From a checkpoint of a small transformer trained on Wikipedia.
Training: a variant of Adam for these matrices, 243M tokens, 7425 steps.
Each number is 500 + 25 x the weight over the matrix's rms, rounded and kept within 0 to 999. Layers, rows and columns count from 0. Numbers have three digits each.

# down: layer 2 MLP down (transposed), 1024x256, rms 0.0291, rows 97-180, columns 32-63
# up: layer 2 MLP up, 1024x256, rms 0.0493, rows 98-181, columns 32-63
down97:512528508503433539479455501484454504475466568501462463485476489558460528479538509433400473515525
up98:494454491452526511474525462472517471456535484485524498501461493469484542526506484467502483480447
down98:453457505454543528538522482472485508477494441493512555503478516482442555534468449485485517486484
up99:470488486484537490485508494529526519449498470507462494545496542505537499468470505514521527486518
down99:541514554490502499446532518476515457512484508481460507428509479494518547481510504521558487506547
up100:485470513520496500498500498488506495496477495503498488497515502511470498508505500459471480503471
down100:499521506480520492502490511526511509482485479493493488502526502515494502495492513484520496487507
up101:492479480502443482502523498535482502504439491470511538466474516508515479510484510502500536494523
down101:557541511557525530490495477501545511524482482491504504533517501489521490498495507546524467523524
up102:438470489535489531502465438472494465475466453487505520528482525519487520475530471509502459536547
down102:469545482482484467463513478502511508474484463469465475517467499499449541493504487496494502444467
up103:495502490481506508491503488483476474494500497471512480509509496487507501498488494460520481491552
down103:549453536529481451544502472561480524549522545428476558490480498502483479511483500502495474517494
up104:526525500523504538500446501510483498501517504561505518472487490492506524513478501460482490474492
down104:508501470568493492512565419507476465503494538427445472496505480485518477512488508505558472472540
up105:503499499494503498497499492508499503498497505501497500501501494499500504505505495502498497498500
down105:500499499500499496499503497497503495498505500494503498498500504501500493502503500505500500501498
up106:509503500500501505497503500488502486505503500503508496506508501504498490497500506494504502501493
down106:508500507498497500503496509502497510500502498488491504505502513502499504493507497501503501504499
up107:425494545480535526489503455483498484474469481498514509512408468501491514477493504482525474482533
down107:529528549514468533485443514479461537487502516533536494518463497528515458521539487507478485538503
up108:487505456477511515501459508535507504495469507490483485522528493503482516475500481487500483521513
down108:519511530496533488504470503506510496505522496510499499481494539505539482471512491499482504529468
up109:487516484509498525493515509512497465551531493494524504559489476478505472510487499471538507470493
down109:456517472540519509513519494492508501494521489480512488532486512506528490498517498518494514512490
up110:467511536510501529500514490503482525505471473509505547526443531533502540501494516507479529517463
down110:535516535510535485521500537478462494487500520505509490489459496532496483492523493500509520528455
up111:463521467506406474509535465498523485468482462523525593472433482527468518545464499512503507491518
down111:521486518492501507512551516534524527522424485480508506566473426500482471526474487463453480507479
up112:558503503467521530494476466519520477472448480503499474514478479537465509468546499492456531483505
down112:580517532504483477477557562482503543500494539497519439564500450455512473512467500505493526501489
up113:498498509513509510500490494500499498496510508506491491510504494503496494505497497494500497493500
down113:503498502502497498501501505502503505503506496499501499500494496506493511499496498506505504506494
up114:538486452486504467502552506509457498557520495490577496536445453441487515489501505480490491523485
down114:566482495542491483492509502453504426488500465542442445569489494545521524491566510481520517509551
up115:516491507515508523490474455496493484460474493501482464520503469508485522465513488509452511498470
down115:512494476495457494509529543486559509456482500529519486524522508493472499515548513515497488542528
up116:507441432482521534494503484488471488495504484489513518518569522458482507499518523548512474502478
down116:492554529507500463509479517470502454511508500478526525508546553571519502477465503500555458548524
up117:488523456510448540479482495536457543486493495495477494482505499533483505478467494500482502499480
down117:499489510501495526487501500462532494512485501478544508496491501506531495528516499500549486558481
up118:477507472456558508503491495506525470452512488508519531571545472518480501485471472528474518515522
down118:486507537489525512489485527508494498534476529536541507459568513483512516507520486495470451502471
up119:544526506491472508491487462518489525479531484479474461464489518454528531540502491475512537492536
down119:495485505495508502508515515491532491476502547495458462538469537521476505484506515496477495451527
up120:474496490524486499475496494492471496507475503484473516500506511498506515531521532502501514517509
down120:495504510494501499494516508496506494508524493493484492493472499499496507508511485505484497495496
up121:482491491493536479496489483490520522565497490524488504540491494513501531525516521476518491507491
down121:497505535471507545509464502441516498500537480517473515489537515453496444508473517558536510521515
up122:512509523516519479495501483485513503499498498500516504483469513508528510521503511503517501510504
down122:492491507487493516503514504490488489503501497489465503536525500498471496468485506489477499475497
up123:503509464437488515496487498486460467500502454509505485503539492512470507524472488479496472448515
down123:496494526545547549510548475423521489482565502506478500485495480470519470537437491570510502531506
up124:543546465477512536500476484518520492485514517517529527514551504513511520533492499523469482500527
down124:508501502485510501518523492483494523478490491485483536475522491488510495490533515467510501491489
up125:502477517510475509499490495460486522482465490497516459475503513538465491502503518483514503472508
down125:512489485501485508506523525504473487552518507491510509496487492512495502473501517484505502499514
up126:487523505464498488506495487471469485508541420490507511488505487504486486531515476495461517445536
down126:512480529528542467517501506486497496507516540491543419470484505503490543546494481517519510481488
up127:457487508494485510505536495518522472498514494493500493508481535488512486483472497508529491498522
down127:474552503556487474503451474458458462520500515451491528437519498516568555562485501480546465502546
up128:446538538465485495474507510508490459502456480461513486470498503454515494507511486486543528521560
down128:467520481492500502472518496550504554516488474449528523441502491459482575469454504500493478500530
up129:509454464426482491498467463537531447514484471499514479494496469516466546504471491493486463490486
down129:469452518485520542489499482504477469530517458531484531513461472473448531534481469546482508471483
up130:462454488510391506500515492499520528439471497512467519466538484514458525534487489521435495537503
down130:486466492449505509506522555500486508491489555520502488454518518471514506524479514508465505515508
up131:492522520516506529486433495527514461507526505503500517530512510472517550558452498505515513535508
down131:518504498492520497498519480539485470495521512489485511480514464525481492498592511494416443466509
up132:503547439504495530496458446499554549492420479519500559508445536493523549516479495526519491511499
down132:493510543470530510475536496517527559535490497535546495550469511459471512546511500484517447514444
up133:518504502460497529521465448514541422510466491515509587540505510510442591505498509453492469521525
down133:448501465534527409540503514507499552483463500464517467470485443505524488447488493504488520483510
up134:497499491497500498499494502507498504503489498503495503498512496499513498498505491491507500505499
down134:499496503500502501501508496503504497496502496497504498505500497499498498501502500501499498504500
up135:487499505494502501497499504497501484501495514495506500493505503497502507500513509499500510494504
down135:504494502492498500500498505499501506498500495500499501505495502500494503496506496499500499498497
up136:485515497483457520495512509517469448499493491507504481504476544505490550516527514531480559469503
down136:500474520539482511465522500440478444555479449536485494524530508531455487529470485503505527536531
up137:518519489437492523488460442488474462484471481505533484541515453499512528486485490454484452522510
down137:478486495465568515479452510518564539539510505503458518541466442483543456493499516444467455499487
up138:505501507503508497504501510493496498504497499499509507502504508495498502498497506509506497498507
down138:499500501496494503498499500505501499496500500498495499501497491495499500495498499501499498501499
up139:495502518471522517482480474454505465479506501471516472535495470515481469525502511465484517495550
down139:525504508504480485487490518507508523544449512495515489511470515484495472483528505493553510500516
up140:461496477486491486482494460520552499494477482489545475511496544511500537507506494488502433490492
down140:533535547506514517495462492485524585461516481461540499517520502468509531501528453523521490530463
up141:476517442529501515483512475526488516479467463547502487503500516501457548508512504514515531473462
down141:475489508466475529490489506500519486510486519502489507536486501516535458489522497545473493521492
up142:472490489483538511482483498497484476498485515539519534501442517513462516502499502516528465407508
down142:449481484543537483485553500486423490497550501493487463539494510476513427498467507514541499504478
up143:488504500504499505497506503513491497499497502504501509504504504497488491499504503499492512505488
down143:511499502504501502503497505503502501507498500495496498498500505503497507501502500501500501500496
up144:463499471487476518505480488497502490502506407522530499469543501510502524501480493518517484459509
down144:504517492505569546485522549487463479563563509545529534434435485515526488513491534488460516499492
up145:519494474502443488491475483483543496471494495483498462480483527505492493483505491445476528536507
down145:551461541481518509493447532455582555547470519504503556477515500518513520536516474563500480484543
up146:489507482484474503491521499489476477483511470496514499476488516495474518532507480496500506487522
down146:494511463474498505538462504508501475504506532510481501458511458482551558530470522498488490506538
up147:482516486517491505492522513486514492520543501456581472497483499464524511499453521497506486505515
down147:453533495518531524502514485515526505465441529504499487462476507538527521478502509495498502524455
up148:539505494482458507494457482465522513466464504526502496487494513456489570514508513517480493470477
down148:487494540460500465485489533519555514502441513507470516494498493465509509497498475517581507480439
up149:488484488489496508477505508492500503495524495524512514502474471481499483491515517506504485456499
down149:497514523501506471491512494505503484497501494509502504507494498489481500510515501483522490509483
up150:491489483464525525488496516484514457485496494510484493525518515507495532502504520541458477487470
down150:501463494524503521512526544478530539505506492522512495482507509491473493479528492591480514508511
up151:530484526484468524479473492498477511463496509523510467478516500487469525529482490456454546515487
down151:506481495544477510492519511480553493487486472483501453516456470522522462475498507511534522522548
up152:516502473481472487489532513517473498544509497505511496479453471473516527519491490504545506495513
down152:516526517510490492521514514482503515467477490486450523548431492544504483487509509508498505506516
up153:506548489534478520490488479549471483527479465539478485470494508509517525498447486521494490466468
down153:481515474480480440499484559497563510472513436492464525494494516533510526489506507544465479519511
up154:501470508481552484511479478502483509478526484535481520524526539530454525521504513476463500469523
down154:494476484527491482508485509483493529475515501451475512535497516527491509502527511494520540521493
up155:492510483487471526482526491494488473523519487490500493494453489478503463510480506459505479479554
down155:468495475477478485510562466557458446516502472403461518459522486483468486502499509478485459497533
up156:492479455468475483494463479530506466489486474483494509526479545443473536514472491505470516528497
down156:497483501526491523502489517516496506498496486493533496497489517493481522478486502474514512478488
up157:512543433495474515502471497505505506483506490504503541506471544517520531482481499543539498498467
down157:501519510500477483496471505499492492525521517565528529488485502516529455505542510457495456516501
up158:504469524510484527477510468518520477492542483456517487476508470485481489504486495509537539518506
down158:505480512539522473481494485500477490517464490492479495473470509489497484468501515531525493493537
up159:486495523419512498492469479479540520480457504504490491485472477486477485521498494452468509498511
down159:531504507489489529492501533512493503540507503526503485500478484515512475476486495492484500518500
up160:473499506509468496501494500505486470497511499481498520544497497512534529494468507493514503500482
down160:497515480530484478519512512499510508514491521536478507495481511508509497490503501503513492499503
up161:495433466468501541502490447485525508513485458489536515538492511475478534523483498470532495439495
down161:476458495489528564516487498487483496530528469523521540475464513444456544557464485505500517461509
up162:513507474478490528497518492469526455511502479505544515530507462493486460496503467532439496486512
down162:529526511505512513521505505531526475454472480505504472466519522471503503489502478469484504525493
up163:483540504469503527499479508488509503508501512483521541513511534516511562515483496487485511455478
down163:462473493486528480522537473551432457405495484435476499439503503496485449513479520470556454498569
up164:514486498510508555491478480496505474470446454479453530469473508525498574519478520467417525542543
down164:496531480443507496487499517493523500508428450492485488487576540522481439507502493521490515521507
up165:507500485497509528506503462477522546492489489501481560532499506493485517491497498504552549481447
down165:493512534522511488498487491514529480537515518509475439500497492498524458497519511506526482483505
up166:491517474480510530494472443467468504495512428529504491483491502488489526533491502483459484461475
down166:496509455467512512538451498516464502489459485534491482494489505463483488471453467481483532527511
up167:507522485491447501496482507509479494508523513510532477443500486468462519507507497459485511491506
down167:516486485496513505501507495462515513503512500491506521501507500486488497509501503509498517510492
up168:511517473475514511489481497521509503498516497500505488474503528509483506508456510471487471510496
down168:517493462518510519493485493495474492494443483466500504497537467470492507490502511492494459500533
up169:507473511531502511485518483524457512493521513538516525467511543531540471513452503524530565536530
down169:508478466529487513476517499552470503517496467509534524439494509480485466516532503525479481482510
up170:505493436532493518503461490497527518506521485538518549474497493428482535567498482502522522544499
down170:480465522518507587484514546493515536490487480525478591542465472491462605483541522445469474490519
up171:493500493507509492514501504494498490496507504500502500502502507502485494507502499511501501504499
down171:508499502499502499503498504510498502503500497498495500498492502504503503498501498498497500498498
up172:468492517525479495483519500494461479563520505503565541439478486447510535567471476504528551531554
down172:531482520500561485501528537510614531485541435501466579505500515544483505497543496541494509530482
up173:484494484505527495502492491504490457490521397479509497501502498493477511538472477499524532513523
down173:513502452483555522502552501512529529561548580524502488524492510472536502455539500466486496497437
up174:508467514479492524501425488516463494457524482516499460494527522527525477470478504432492486527511
down174:455484471532519510480510517495480526506518504491484489539530529512472490467468482497516531488519
up175:522496508473523536496453480532526517480477489515489514497469516533483487468505492485420490491490
down175:519492456461532528497517517539504527468469499503505500480566536483499494517539483461495459553512
up176:490433487449472489497525498507523494445519471486453480522509517457461497513527496500506513503478
down176:534506538515470490481488531472552419488506531500526517509538492459492508460487494511482557482503
up177:478454477554485504471503486476435529482482497500479510449475495455499527550441491524490518525503
down177:627528519456455507521469493517518486535480453457525510450515506489495515520491509511530433554434
up178:496492476521460498512522499492500489499474491476513501485523482511525506511490520560481547523470
down178:522475509485527524530547497490470499459502499484496500455511520437469497515527491536470472481496
up179:506500509505496495496504495498492500498499499499505500492496505496496504497500501508504493500497
down179:499496501496496503493497500502508501499504495501498503503507498503497495498502497499498501494499
up180:470507502523510525499489511452489517496496498510526539452484573472476532533488502476550523533513
down180:539461498477509440489527513489496509499465501525443459484492441468483451492537498484480512505505
up181:518505474502493516484492515486468508486484492539486485495534523505512501528506506485468513487494